config.toml
n_layer = 8
norm_place = "peri"
norm_eps = 1e-05
qk_norm = false
attn_scale = 0.125
bias = "none"
init = "orth"
init_std_qkv = 0.0153
decay_fraction = 0.27
batch_tokens = 131072
seq_len = 1024
Each number is 128 + 24 x the weight over its row's rms, rounded and kept within 0 to 255. Layers, rows and columns count from 0. Numbers have three digits each. The size before them is the row's rms in percent of the matrix's.

# up: layer 2 MLP up, 1792x448, rms 0.147, rows 906-945, columns 0-111
# down: layer 2 MLP down (transposed), 1792x448, rms 0.133, rows 906-945, columns 0-111
# gate: layer 2 MLP gate, 1792x448, rms 0.143, rows 907-946, columns 0-111
up906 092:089131114151128154113159117134127099135147155121097102135140151137085133146149104164147100109142143114128136130135167133135140150114133168142101122124119158105175157110153114190125131116100097122100133141132140079083141076141154125097150127132126142148120074138113176147200115126106102132093123169138106169156083103131142081133138134143
down906 096:142108130146132098148130118120137144116148115128149144079114124140116114128092134108179173106111115160112147137103128173128143157140093088129105119112126127132104135161103118104155123134106135113139092148144125146165115187123126154104123150114128128131117194138129114140130147123144130105130139074139124102112151166165095168110126149116
gate907 099:093156120135116133115101101115124123116141114107146153116128126111105152116137145130192111075137106087091157158136135105123113105145096123146084091141070069146134127120160139101113125145142149174177121142113154128145142131115134176165107105163156124153122128136118103141151133118128112118128134111153141141132144136105097063139161149116
up907 101:129138138118112153103113130087121145156115135157128144135124122136114179118144148112160135104148114059101142179145162165156113130164108140126131113150118132125105134103125092094119127144137151137198133154095117157116139133104109146077105142154152121159120102156143103111149151108118098130144091126110167114098105130101092111126181136120
down907 100:157105147162126118133153162124117136123131112121114103148144121129143104142125113137104104130114119189171096084107099125093131139131132122142144151111163162139138113144106145143160143066134120087075119099159134101103128131151158080123134112123076085129128161113116159150093103151128127115138157185123114151148094107136165144135106136134
gate908 097:127161109164146121115120149141106097114085155122121123099142091144132146145149115099108120144191119109111106187105129128114155109122101126092119141117158128113078133118120113146098143112125140142087156135090133132072048103108132155133140140145178148135156122135145109104110132134115086120154074149135123103100138123100114170165112146095
up908 099:142099150102118130172137137109136133103123130148105112134117130116125099129125173168130120148096147117126137099120101143128132124125134121146160122120154091129151145105132142133118126136144094140166106097132134140130185085164136128128144095124106102161135136161100117179173156136131149126131082127151134107132128153146133079082142084137
down908 100:101143085162152153129111136136137184129083112091115139132120082103123152169138087080097142156143107116059110129107165121078159082123101146145132178131146151111122148113131113132112105120107131133098135160106137129119078149101135101099156095136114148092140108157151135099100106110132121126150100136122131138082111156117102158177110164130
gate909 101:194116163147140099173123113136136099119136089129138131150077175131131104176124147172108135113105150181126129074103198084114159128128152116136074167132102126132130128117095117101144147092125137128126110066108121127150139117140120160106141153135147119147060133133103077119071123133123148108138139153186123137146116138108149120116147112101
up909 092:116135102073129097119151131103132109173172148139101126098134128154114142172104137111122144135052123130083124115136106163102135099110138135127178130143124111082129119126104110137099183099141102135135147108116159136131128106098097121124102114191117131082140154143129121134128101143113119139169154126129105071141150114092139112134150138141
down909 099:129109184124186157162091155127126169097131118077133129149160124096141161113129158174124125147142139133148185170162121112103141131184106096112120126183097126106140128117126142114106117136137100135157130158106121123163156112095112138157161148132133140147110114149127123115107165141142140146127104184113169145119145140182079127136105092146
gate910 105:148161140138152133150152142085134126100135120122111154095145137154132130108115093164099156191132134120092137114124103157131125115121117171160128106104118179154172146162124124110150145142136089141177109100133110115139114140121181126121138133144082181130121086115120150149168132128116121137164108099138138134123102133183086175119175095134
up910 095:130115215125182103145149124124149125117180095101128126180159092165154156160146122125124112130150101157150113156131114147103147149135107146140142131128064154130149114114129145138122123093154141108121100145078172114172136140163171133109124111148112154144115113126122105108122109159180124122143117143127139132153111106115148147099147147168
down910 092:113115078116125116136141145111151075164135149103100127105136148091119123129116094095120138116138160150168147127115099128118110115125136079169123143121125132135105140131125143106125135142135171140117144139134112151124120102147127108164100151128124109148139151110150147111104145100104143125141145138144111160105123133109142100110170131099
gate911 100:149112087148094153111122141137099110093107168172099135121102121113132146147134168134120123123098132100136144136107110140107145101126125153129141117123110086132140123128133137109102105112101152115111067155095158137151112119157148108109101101117108106050149177096137132116144171159123110144107076099085160158089167129146134130114116156128
up911 100:118092117092076111117149123123145118116131159143115128104113119148145089111115135095124141114115148137129124171116110104129071133109123144118155148146146119148135166159113115108136155113102133136174079157132125158153158131141137121076147100126117137092120130108113151120121135167111160153132128096067186152068155139127125192133123167121
down911 097:132134110168166122112113108109137156145149149099128127138126144120096161131132075124113115134180129122108122148126130155111180148130132137145115103104131195120124100082155145109110087155139142108105155154150165123075154163144140149155100155148158137148144108169142127156147089102141170136145132123155123122179083126136179115147108151123
gate912 095:124110131134152094117177173107149129086131151127135081102097110086090134138154118134118118099116143119122135138109145193131127154116121140154130147098119150119114130111128162119149147143131119076131108077121144161133156118127180130118121112138154119094113098104101157113090131115118131101098097169104128121146126127103090110121121114126
up912 090:149080150144118126084147117112162138089135148138121088109090097110068146116134121138128105138117108158129097148128116121141120138123130132149120124102124128125124137134143156140148153142134103072100112109140132151171126125086142121089121121174108131124074117130122138126093130089083149101111160197124124141147129116109104089160120121136
down912 097:108145102151161122159110111104107135170161100088145106126120122168163145129155163188157110131139114119165133139149102129116098139090161106130121117137124102137154139134133135132148151110122122171140125191113179120126085135110106148172145110135089126112144141159125131146135153156153108109155148136139111114131147195152138133131133206130
gate913 093:145088120146113129135117142148108126124145160107140140114101163117121164133127134120127141133070163140149129183121109136134130129140145192105146169123107137087086105108144104125098153136122128161141137143127111082112110094089135137115095101150149112109136105120095124103176137100145119145104162102115146113174170155089162084133119107107
up913 097:088073114154119142152115119128112097149175148126108122072069157139150154106100108146078132115109149153173121133117139100153164110107086140105084157099117135157105151172163093144157111133136139140107127165148108113152113144127141104143114145133116121131137115127125113148127139084182120091119145121177107133125138202096105108128121133094
down913 099:140150115117121091098145161115108167143123132123120099166132122131096128122104152083168127166162140071096116129101109103131117130135142100118151125122116112158144114129096182153103164151100153126123130135143150155148134127127152136150151148128145133148118153119142179131127130126108162109141098156064132100110088066142092185130123122110
gate914 106:116115096142135123132125136097087114125145102161149137124138126148125115121118149101124141149163185105121124128107128124102123115142114110119119157138116112096133136087126125131138146150101163103128193157138095128143111117136181133126130150145131141105109117113124153127141158147119090146141139144136121112114137075117169123153152092136
up914 106:106141146088137084098086132115146175122117143137109103116192141151105120107162169124152114149105121073136137101142103123127134153128134177174163125152155106132144128143129150162144151138104145164101122132164142133153148153135101110137105156129186102141149125141093102138129143128122139113113132088145083106146123118123165115128157133122
down914 101:142074154161114151179134133124131090122133177141155130128139135109140140134133073155150143134118158149142138100117117112090096161125123088098096120112118162164087143087120085099087140113169137102164122128125123097103126134141180114147145116138110127111088094080144192128105132130094088116142142126121156145122157104155122172120129081139
gate915 098:114124150106117126121115122167136140170074136148116110130130116171090151153132143128114118141137119101113145097117120153172188117118115118104138157085098109126131146159121126164104083080101142126149133113150081139093125127122112111118119177135134104125083157098125154127113140114102096110119156139125100101089103163130123049136141152130
up915 103:149156139124075138126059072155080115149129147103107163109173096170132165127152128105127106129154158211111134077130166106132145123167116143150125138131156129127153137139168153145142099066122078082162156093090118119151127137097106115133161127182117110159115140172096149109111124118165121170123126138093105143130103142144151106111125152127
down915 099:071114114120136147131171147092140142137162097147149063139085160101116093106141102149157137122114110092138106132145152157129124132109135120113079121120169129097117092085099128110134133172132145141097120150174134120115131136115158108129131126099126163134122147149168133147120128141132112141163113164150117134108128102124146180120124105148
gate916 096:140139133147134177079090090117087107105122076125165079123146140118130134127092118142110106129142128118203092150174137117126114142147155168120121163109137114104132161109114090101130140101105130150121165151125150131136093116139175158168105131128111131124106121092160108112126124092135151137082134106141170097074120108131087128188127152110
up916 103:197120129099136146102122154145139118163105129170167154145090119121134150129120112107090113092120101143125165104108175146145083096121123144117189142129078114138132128103125130177128086118089122130172171101078127142135127082076109116150170117134116118143150142145138127108201093129128131125155104059092086103169110123150140178140102114120
down916 095:064155148125095115119139104093132127109149138142087127101146117190124139118136171139137134119121142163158078125128117107119173169097147117145069091153179152127162125154127134076135135157156144111124104163149120091103122155177138131137081123135158127120146133120102124109092178120132118155120164183164152160101117124103101093114161131119
gate917 097:155130100136123086104068141119115137117145106157131118154077125138154135167149135117136100120138168153123144123093104119101163121067126125107161117116107134184104133136107116102144115148137132125142137072136124149154116114163116120113116127149125123126114142139129106135173144143146130130107169102154061143122141122091122115122099059059
up917 094:123115114108113095137098158172110167114130124150129154138097137111171140169163126130098106105140127148081135115160103147102145136139126148082124106100120114171119119122161123141163105145166087134176155125126104199129179108178133088113097124117096121137147098156147084143154110141142132125156111101147116108137153108111130146134096062099
down917 097:128121139143135126143137155125129108110092156149139122131161089126075096123124185149136157157107125110122122129104165115160127112109149138165071162146172105090123138144084128158133128166130167134137159186131149094127090119091127180177153118124133135102118147078125135119094135105118118113116109138117089171132148185149095144158139169165
gate918 105:176148155115110146107115156147165124134151155121133121114122171117130116154135128165130127148139138150137094109104116138148066131154133120155103129162141176076151134102115156139110123135144146124168150169117117095137120142136110158105127107127142156142149108115115129107126119122146161097117158111170204115115147127149145104120133144100
up918 102:167160107111110090087112114142130138139143108128091124107141151115126149160132115164125114116147120123145096150116107141126087094124142117152167153161105171118174117149084129164129132128122113141159158152116104115146104140148123142121121132139183177157160070159097139123097144151079160128083153135145183119104114122092098098090152143135
down918 109:104105125141117195123080147153165114063135116160166106144132151129094151154145117103146168163149118152133149119156110140118120162152145165120126153053132135180107109084079132080133122106130141113135124103128132104147134121095141152109122156112122135131147141091112117111123152129133147084150134165101087099157156100122114133140093119117
gate919 102:121092116111155140170152161117097148128147075162126151167124106077159141096157138126161064132156087144182139162161170137156156094158112143159160088118168104110116116064141108080092154135119097133115147148115113159167124134120110147115158141105128126165129126108153107160119165133129152137101111140112098174096115122183116096137159111115
up919 100:134193139134148162140107116089152115139151124131125140134119115134175135148103079143159127100155147124097115125113070128116124142105142160147133125147139116087150192118105132148149091154121152092148107135098136061158147126138102156136114123158111100136124123142131142116151137116154145134160138135146143118152177119123130158135192148138
down919 097:088084141132125113139152146126101151094127137143133129101145129137132135108115127121107097117117111158151164194128154163208153127143119134136149105116123159109104120138131112117120136133129053145103142126169119190145115156109137130123135114123140128124100153133117124154079113157129111154098087162139098120127115157120088109133091145172
gate920 102:128132156128093152094126149100100128119067127122150118134138165160149162123098098084119169113134150119115152083166124124130124112162115124112184109134092143114181126164112105120134123112130132130113097106095132154159108111093132089131152141075124121125157129132120113158081164126125112140135070129177129139132139165123141083099151121163
up920 100:104130153101113170058144141116111095125083117146106110110152142138134149113110089156108138105152136118146159121137113092146118145124114135160168116144113131135175134112124131134134172101141119106094122131128161130150140149091096103118148103156118098132160157136120127127128162127132097120125107090177132125175136147126120148106123129124
down920 101:160147114108111147137118111095141140131127113131114156105127168146107087132116156124145105136113121127116089129136129135089141078086148130129122138137100128155097085121136139096086127105132123099124128120132140152144147109112136156116147107138126143121086124159121171133128127100104169119119185157095128139077140088113161152121139132075
gate921 107:132083108121108117113131158096110115116109126146075149135137107152191121102097128161140116117106131164113113127121117132118085127112121100111147100129139131091110149145105127097115172094147072101134188139147123158138135174113159154083088138099120105107111138109131112168103162148142088125127112129131109105124127086141118105156150136106
up921 092:119103083111099152125126137122121089084125127122111162108160110112156155112119150151129098121113132105154139112096153155139119127097165129111082114137124084143107156120141118124104147146115142130159145178120086134140175168143173130122123153110104106113139080104137131139108121143133124119124145110133108129127116097123122113124156142137
down921 096:126146127137142133143150118126139152145143139127164081128140134155118132145151143154154156128165091128117125152163153108123169157131126125123120132099122163145133126120169150136132116157142128149135085121086164108113129090150120167173199120129163112095105116165122148142151117107127135157141128141111129162111106136121153142112118146119
gate922 101:126139107124164124100140115141143116149108125080121117149143091143133121117160088115135119117129128100141088092119143171096144121127156144104127118089120133134100149090144113093105117161124130204157096135126101130112128170107092147092102137121128151180193117085121126112091141151137130153074158135142166097117142127153121106096096098120
up922 092:150118140115089176154104090088105144116160132142163134122095149074112124114102142141134143135123127147122149143157098081161153119126091144139123138160122115104121128159101152163151140072145107093114147098108142141162129112147134115137115147133152099092107132159121116121132096091093134124180073126103068171129137142104127154167142118135
down922 106:115098160105146137092139122071157144152111139088121124142118113113130103107135103133109173074123123093145124110131113144159157127143134147102136127106110129142143168131156083127121140117143164151161111109125138145143155180106125113106121135129132138140144118105133137112136166137142133140107129125120119140117169092181094084091107111129
gate923 108:175142150132115217139142137117100170189091133062109150101144128106175136106154114131136178147112137090162118138110194128127151123118125102121115128142122201098133097103139114137108151119111142125176182118102133108105146098123104123143112137086157158127142133139125145069112154132098134135155125127123130191105165092145121138140101118162
up923 111:132142137134118133139084118100123146138107126168129133114127105113119103127119133104108157120111143124150134182138109134148111148143119104126117141119108130139119086085156120162160137159129189156124101109126164140108098143132152161118105113089115125098149148153116098108115133097132152106183150154132138092130139125144121120106134106118
down923 108:101105111142102107129134096146130104086137129134108178102106095149100130146166129147132085142124153110158140102119127121111130127118094143130127137140129130111124104174069126116105128132173172107126149137084104114071151130150117115144149123152118141119088110083116168094118130150112112123112102156132089138140113125146129132138106119162
gate924 101:124129123138147175140125122148132101141110145144128125138144118117157120115172130131075079144199150137133108134135138123109096087128160087121148088117138106116136165091177147120115133139161158144067142175131128125136132129115146128098151146145141109140140107133092137085158123136080094146121154173105067126135162127134104110148157147115
up924 107:143129117149170120097137187119160113088140095168089104129126163176118148100122119130082141150169129145150109091103116113156104070144111120110114116091106113130104124120157127061127119122082100136112149112131109155106143095118116096170134132163149097135124138111112094100121083120163100149128129150084160140177163109134089109162122086105
down924 104:130152131127055082163113081148140138179108153094105129114138151094146156132117154151161149117106119124120129130177137118108136161058144134108145118143154149128137103121110089173148141120116141081134103133159149064123137131152160141123137130118122159101098144142180149140137179100150127118102116100138144120118104128110120126120090128143
gate925 092:143107122116144110171160143155095113151176133137147140121137130100160111124137142184096130153133108130042128180157135089106145168150121124102138102118185130119147147136164152107164124153133114127123144080098140113157182178120169090157146146113131125113111159096130084110079138134107182094100118093114163117131113119091145210158131071102
up925 099:142150122110114168122099094162142121127135088156141112111126129157146141125138130125119144138093106160122079107119118117135112132125103159132126160117107088140147099116077087138116093095176142133118166141119100090085107090136105134140128123147118162116160111136106165140122122104128085104083162115156112129158151130137068129141120150149
down925 097:102090121133156090109117177107099139120123127157105107149119139086136110095116159119091147123193129101095121119169106158106133124171148124138150084074130155087120165151156152108142168141119138103132115128112180174135115165085147103118119138095128159164099138128144111128177141131131197144168131148118161132095104103127155138122168137103
gate926 101:138126090101114105148121120169155109178142121094121173175073149076135160150179102121142095167143164098121109102165109121149095095146125155105119136120141120181110136144128140146134139114133121150125095091062171139141163113167152134070114125132163131119170119132161113113127155119130148151162163118115103116112110140141118170152121130119
up926 095:101102131124120137119175142110106140123097117137141136079165136139118123121110156098116156120131110147145164180130138089122126126140113122144125064151172144130118133093085089087135104106151136146119139116154136128141101132141102082136125129139122117118106150137069146093142136178154098115131083106150124136124130125105145167100135097135
down926 095:108138112105121122119110120145149088161176138141124167132128100069175103136140121176115101121157123097134087095136109160149113140111147134103131163117140143112100153169149158179150140122125142108163123142105170139163126128111150137129127134143160147132143133097150115155121142111094123105132154150117139165146127141157129105185161098107
gate927 097:143124108107137138095150139144161111085071108143064096108081120132104102148131091140128099131071132157110091128174144116136116110102163119111106137126148138142110134120131145152107067091128111128133159121094119138111093101116136124108157165091145160134167128119137130133105115138124156115132162121166138156083125092140147161138104140133
up927 099:106077114138152113128133197146145118127138122112134143081152144151153142111095139110099101128088133129117081143116140107080143124132163096112155095132139125157109105169145184094148109109137104146116133129119124132105134091129181137117115177106117124114127125128169122144115113127143122138161111113155133146136101110147088141103173175178
down927 097:180136156121096135109116066119108167112128142128114069104117148146097097132147145126139125160147112120161143060168125129119107153130161172086115125120151120105134142127127079146165121150099130110102162138118115159126127123128124099139096092124176114162118114116106120152134141118098142088126161157113160138089124117131151136141104095094
gate928 092:076087137105121083147141120132141128122125046141138155100118155121138141111116131137115071092167129125141089119141089151143121154123100124142092152146143111092159124166124097119122115120158105144089131125127110102151109128071113119133131112109129116124118126128141182128148147117160144145133155134165135102077138153125116131170137115120
up928 101:147135148114155135132101119116091134108126109110130163099072111086149124135170170170155162157129157109144127128143150151135069178138146146144108130161113159189154163159129091134106098162148128131150105135143163089067132108158129152132105149127116191159136113156081143126130109121088154133144145132087084119155123114137146114111136095112
down928 096:116155058098108094132152132134161138146150150133137149143150136134081189128088094106108101083142131128138091133127089131157172085100099105133100073114134129133118133126160112120167159104126083147109133107163121126158101113108107110124139118166176080126128128107147136098171136105152123170140145145170155104119150162121110116187154148150
gate929 104:137132147149158106147136159166124118133077130127149135116200093147112114146155157128135139106187145131120118130108102175088092101151106099131115093092143136134103140122154110160113123131106138083149126163128128146114132135129174114124107138164161172123135140098125138152105127111128093095179074092114219085096100130107123116155143121152
up929 097:116108101108132162103111060105133110140147133171165151160113153143117088130075100122135101122121120094123171087175128136119123144132108115140100130116114129124147101155109127132121119122119128136102163110142112145087107112112151136131117135102111101164103105174121151132135118076150102146106149107118078102131099114125136134125144073166
down929 107:134133169128147164122101108136109115102120155141064102143147127137082140168115154169147102124087120133105141171116133134135105128133152158141140152127145135140122148136147152120119129142120169065141093142150165133129150155150118107158149145110140111129145154111126144114105121119120057105130146077128140125078141119113119149146141123120
gate930 100:146138132133175121138091153126146158147120110165118123106128110161089177111142149139091135119137137160138119109129132134117125117133098180127149124120130172154139115112096110103127108143127118133111115116144120117155151135156142064142136125134164133135110130139130191132090156148078085120153137127141104128164119130152135148131114075127
up930 095:129147094097113134161135180138134137130148104131124144096114128131117137142122116144135125133162103152135140135131109141088160093095119136123138137081169147121142136128108131125126111149126138150147150139110133095116098163155113090147148105121161156144122153122143163155118125134097105120130175166107111167116132134112118091130124113105
down930 108:119112125098164141134161160097105160110153146110132134149094113151153102133164155125153143138163098196151160123130145133147089096087122103144063148160144092132102123174144106110139166086118111117092111135100100126146119194120128118098146114141145118085116131132138090132133135145163138122141109104112169120155140164171120119147126140112
gate931 092:103128103114099154125119119056104119112123096129150109135141105110137132140139119155171101117085105170090105130142140184147166111125134182127095097169105167145138162113101137127118137100137113132128148147162114147111136091128098106128117124125139121103195124157092144109108138121132143159104141136168107082114097112118055123054134114113
up931 108:121118133116093167163148132158112115121105102130154150161124130121121139178145123154131135193120123133104132153128169139131133132073147148164121120169107094105138141123148142126109116135131134142087156130149131111150122073150088129148166097143104149133158124135116138099171167118103098188131157151136096145105107127170087112140144087142
down931 102:106112135124123094103084104099170157131164140132136099081126160120134108108096124091156128106148142108139082099108119143139099121165110128096145141102148170137100179120127122144160107155100120125160127149093114133101116172119148112085097135120150178132132178125138148168131132085158134105136093109147138109179159127127138174140096165105
gate932 101:136160113121152138129072137116114127091128103086132116109112109140174182133103101133120133127111114124145126118141132152109127093122169122111108111139108180120117155141116117132131102154123140131134136146120161156118162105115135077127103156129142141178138118139124126140084170126122091132133130113144121141142145125117112086126113135118
up932 100:104163134146142158129079094114157105118118091105139116096123084131146144132118117155105103142098121119099101121123121150092141112116180112138133178127073148116145159147145109109118107142129134128124115160125142153144126106134112066124097159106119113150167171145137138109076124111126132123133141126121136089131128099138113079108111157107
down932 102:123140102111154105172161145116138147126107177188132164104112125133123099128118149119155093096118137120129125141143152090149130164124075162096150154137105119176167166135141160151136157135141155136119126111122107100123115172162110159126149091122132128126142100087134177130124113172126118126111151142136144116119078142117139169174132121151
gate933 098:138128129098141151075124136142137076136121121127112137131127099088140118118123134126103123083155152154093136110108163100124159150127158111130121195141124131117141092139129159100095088122116121162158093104089083180150123123116142126067138124101121136119136130155141124121150163117124129135127084102071157134079153140114121124110172142110
up933 102:126104139125129149104081161136126142131142102151128108154114146149129119125104072151153102123161148169094115131096131137115106160135146119145143146119114158110137130139112139105121157161056111146110089140079109139121072152118097181124118140127157170116109144139134146123119124073129110145110162088111138121151127120098116125164104096119
down933 101:147140119163124099145151099153153124158148128127078153110145141162125140129171137098120157165099138136162138111121150126153104078133113117122089145144172130106108102157106153137142123115168110136183171122168097089097139101145128118139156144158133114155120107101114109158144149148130135115119151121169112103126132140171112127139154134137
gate934 089:121110108129115166133163125089137109115141121148147117077152150120110106146125113121128122124095154122106125111115157160144129140150114109133095115189126103175145162089179141128102111126139135128127154102084164073125135136107098137183149138134089132094126104112128097150111117112095153116149098136088113152104121101126143116157127149108
up934 107:101144122138114137179119124122146139157147119130132113132140101142140123112164090113177150121115131079086184145120109143114090140138096137133127137146145133157150098125146125108124147113141128131150160205106116159134122137108102122136157136132103181099116131129082126169121083060133115122116170183128129088134094069156124169127133159111
down934 097:154133134114140144061109132111088132116118141105131118127116146104138117116156162136080140132181100195114078091136129104145152129092127157118128139109155086121101132155117101172141118147137138147078082119181121109130138158157167112106101141131165120137138105130165085100111146134163145149143111073117121163109157185135138105135127115108
gate935 106:100119149130149045121101135081097143136135104123124106194113199153149140096164127125138141139100129095134128074144132128086162166146073171146132120125088163132150143084095127138116108135096118139146127175132103135187120159113154155126183162142114137193146113152099145117126074095138112113075147110154182108109159119133144150127100095160
up935 103:154102105124155131132128125122170098179092100144112145146080125133128122088125110111113101123139137127141121121128136124114129124108112128166134119132092125171171147173152053102142173147163099129139138113141200083166122099157158126155145082121143130110105150130137125164151115097100148116138131144132092126155099124117121099127177144086
down935 104:120122142106115142121153149102080154098114135146127103086136149150134160128119149113113114136090138092107158141100137189134139144156158105128140124149113103052107128110089165154164151147077168098133122091141117162117125139088091143169128130112096140083150144122131103118126134154124085112134161111124141129061164123118126128119105111140
gate936 095:153147084111132119104107125123098134097127111136183122111102124097143139152152144138089105116142117155116107112161109115137136128131122150103146138149097162130137113135132108108078090146108114141112093090133145151135131170128120174116102123140147148110127136114138095139138141155087124052111118131111134165127112100117140108115171130172
up936 101:126115150116160121096123155164123119125126159088156150165109159154103168144129150132103120172111130105147149157135119112110158123105140063097096109083128137132143151122132105109127153145152135140174094125130147123121068090102139133113131147161166108133112125128108135133090124129124143153125116167162130109099087128077130140086124105092
down936 103:120145094111139164120126130068125136134159123172102103088110141120115065141135144148143089076126145158122106069123144111128113127090101160164161121139162132136169107158162154153118130107125130111131115155120162147161146160125124140151131142117146131141133108107135148138126131127091152101134184074128127113162137097171148141162145102144
gate937 107:158102131119137142155122125085128124133150137144147095141117116126119145085133149119154126142161107135106142126111126123126122105111045140140123141112176120134130153161152138090157134128138060144167200068097110145149167125079138086126162158126152106103126150122113132141149137128117174143116126108146149107090099119154139143160153128135
up937 107:121141097124109172151116110147115105079124149142117112157150099136124162117146099106179134121123122117072106110147139144128135154117113111151111090120159151114131083137142131135131160157175107135131168111153141171095108089114144158094144181095137113114102118161143141128126146111127130175100150134145151122136102114158134144164132139098
down937 086:157109137158158134125178133151145139166144093113151130105128155143102138113111174109109184147154111145144138119105125131121092117156096144118121159134150105117139184137149117145155104104118111111115121128112145119169122173125131102113133117108149196130151169118119123110136142118140255117155117100122102162127127115114139110131113121111
gate938 096:157150125125162129107097123104133049139166122129118104107135146125145145117090090125114141117099166120105147120157121123118169175114160111143128143147120109125165114136124133135123130154113150110148151108127073143117081153122149118119150137104151137123166093114134114131127111160112111134068185132138120128151144115124134101097162089119
up938 087:146137134099141104091130145153139078130170119157098078089149150140152148099110095137142141090115130085113122106163135115118192155139147124137124189141139109119144111141131135109118120130128195111164145117118112126105077147126144105125181118136150196132193107123113121139111129172135102114095149137139120157161143073137105072100144122109
down938 082:146100145161140107157147140125130142108122133149152148126131117130122108127114148139131141137117084092142143155132149150121145138158128167145133140151136128111072115143127111111173132094121078111164136154114122150174121111110144121123143113129152140117118147128130118137105163121152223131122102136145101141128104135130102126111099136154
gate939 097:118135127112129119150139135130092185118119107115159122140121127153123134119135156092127107100121138064141130153146149115089095121112144143165123112144153139127138137134089136161166132092116143104101109133159138152115164148088117126127133113134144133115179147127104157165208063089114105114160135115156088121114120139148114128127114129145
up939 099:129164085147137101074148153149152100137135080159090152154160148127175112110128138170087110140135139152132164116145113146143153129106172134130106175115142116127119104127146169187128132097130121128170089107124111125181126103124178149122129134131123143153123141133143191116088104138139144116153130115133129137130132129144158099150139159105
down939 097:111132132126115120183116105106115171123119146095148140078112070118134120139118106098151122142087083107117108141132133078097111131141134157125144094144095128145114134112137119116134109119144165154069118144157182111115152121113137134134164088172132149101141079122107080152145146138125137081116140089148118114141102120142103153144107117154
gate940 095:135120126113131172184163103095147112164123101102110097131139125188155097098142138131104092138109120127144121096128136102132164130121112113142109096146132133108117130113119125121138158130122117125107149118131145178108134110101157134133115136114126083149124123138143121150139163138116162101095074128136128144135111156049101143131107143095
up940 097:128132099113132178118109083168133088172125128113114136101144135123147082133132087130088115127093152108149092111111141130140111162152145124136129101121113093149087168113105119131152174079124140116152150130105134153118091116122123125164126123126125103131151107123134091167111143096123119091092086132133144148123117107078106150118092153063
down940 100:148101156157132097115104177097148158085115130157141140112118142119146159126168096082159127167142144099125134147127124126155111103131101132113166146089148183132125111071117143129122123118161127130158131103141107111170137158131158117106148130136129140120125099142130129103087156123116099158140170141098134130144117122163123124174140117171
gate941 098:180147125102117150153144087132100167159135134111157158114134141134150138143145162124115105180080102156079115082161155105118148091140109104131137159093113141133130177140162122099125139151140093120158143143110159129174141113140111169156086167114116196076146142137108124110161095067110132135149154105145129162160106185123122086139100131123
up941 102:109152140147105088180114170098128114097106113134171131130119093115110126127116110102143116068105190160151111133134119095128108122141147153085133154121081155096121120131126183138117090077146123089118129113112098104101145174155101139152119091096092137129133121094087124141173095165109166100113115122155097111088141120144071151105158146109
down941 099:161127100130152197113126099147120169176163168136116158122117142167141144141161185166123154186116090105089120106107168153092124113120125096171142096156158120153151146104123090122100150193140109133177118133139162134172133126114167116110100159144131159133117140145162132123109185127107123126154146122123145130152094131098153127145090099144
gate942 099:118152107139093152132138132134126140108094117139095145130070121041118132127143134123150121107095108111122141097108126123147162139150156116129123127118129133128106128146152130122133126100110114128127105142107163106172126128122137104135129141092158139197117124102121139130138158162150135148137102098117106123174114137166100145126111145138
up942 103:133177142113120133133168121087136176093108118162128101106146131089182135139137138137140123155123145127119156176129097084126166123110184096121093154105149107143139096122120155142137177147124124148111175159099128128115110148110093118131156108148138116115146148104099138127090127160156138130124127129111157130148188132148126093130161137129
down942 107:159100133105117119082150118146132111167104122144137171106104115150114126128115153143126137143136126096154149125154156100133118171139110108155142159120127111154076134143125140142122073144132124090125123115138090140127070127122113116128116150115130139146107147114131114142153146133126135081130185153088146145126114119104142146072078083096
gate943 103:121144123093118073101155145116090161132137118129136125107129091127115131098125115127124112144154105125117120138115113091138152122137075149147136121157052167150099151137133130070107105147144140133109128094098151158083163128140111157151109141108154125095105108162119100152135143174135099099169135136132078119062138107122103141118134122137
up943 098:103091091086134108123146162156104148132154166141127096112206115138127117108116131137129130175135111087133106149103112098112138082140126128149105133157143127158169166101147111134103128142159118133111167157139127157103134114140142127126093135128130070150134131172152158132179107180160127107113123083118136158125138149139146138128108122169
down943 099:141103090139109163128113091095203148108128122109102155096103141105133162112147127095158112137105162179132135149126126129118146165131109114103136120077129117137107133105091146128132166112118114136162142106128139103151121124110130139141150156134113154131115095127097121108113153116129133148134094131149153153145145165142152084136153078141
gate944 099:154152108176118117118132132151121116096129109110102124121165119080137101100134107088116153113166137119115137108164101136122096154097136136170144103153136103103136075155148100117105147108143143101129136167150137130133096166126095152109132109141083120153145148080115145133084088157132133142110146142146124152113158107168147116113138085134
up944 100:073126098123149105141095133136159106132130127103116105145136134117133109132120136116131179127121129099174155100141141122133127148119150149162122135143183115164116105147118095119131132149149163112154151130178104088128148133195100103109128124100110138130146085152115137138116140121090133138166129123141124123137114145152060163122120150135
down944 100:111100149099102146141131115103110151141114134143150151119127095151112149130111122165119108122130094123113125149122110138162122121156134137089114120093122151104136144120130132129151114115116082131099146096111107138121129132123159131130141135138143127144165147134128136090113139165144145117142123150119149129143123119144156099160108148120
gate945 098:126141108102167183140120119146119104142149106138141121122084145137145179128127098127143116092142139134097125137157133161168113147127157129150142132131104136203092115109178159142136090144110143176145135144130129201162139095117158104139189148129129127130081132102105135143103138125108155131144137128100118105111139094149112097175096163105
up945 083:113154123141083074120117110120136115118131112123095173122130116139139100116141134102116156174121123128158155121117147099122149118144127138122114105126147124098154153160078097111148138095174125098162118084139124069108113188138090161099119097111123121130174146145121112156149140133136121106087126128143160142136105135075135157100163083157
down945 095:125124111051137154151108121110134110125140136154115119119116131117157193124159121128125110119130133119089120123134140122140155161095170129099130158141135119098102095131117120123123121121106153148144132118144156134122135109143152127137156128083094161145110143131106091148098098114142151149116170162157135136137097088162125088147111130091
gate946 104:142098131183164129160118143109155120145153121140178120146127122164113140103153137096110119121126108156081127126129142125142094138084140101163147112149142171102169134129127119134130130132134159111083130164124147154130135132111082155123112127155131126103119157103085153101129117137135096167112159111096164138135128130130131108163106105088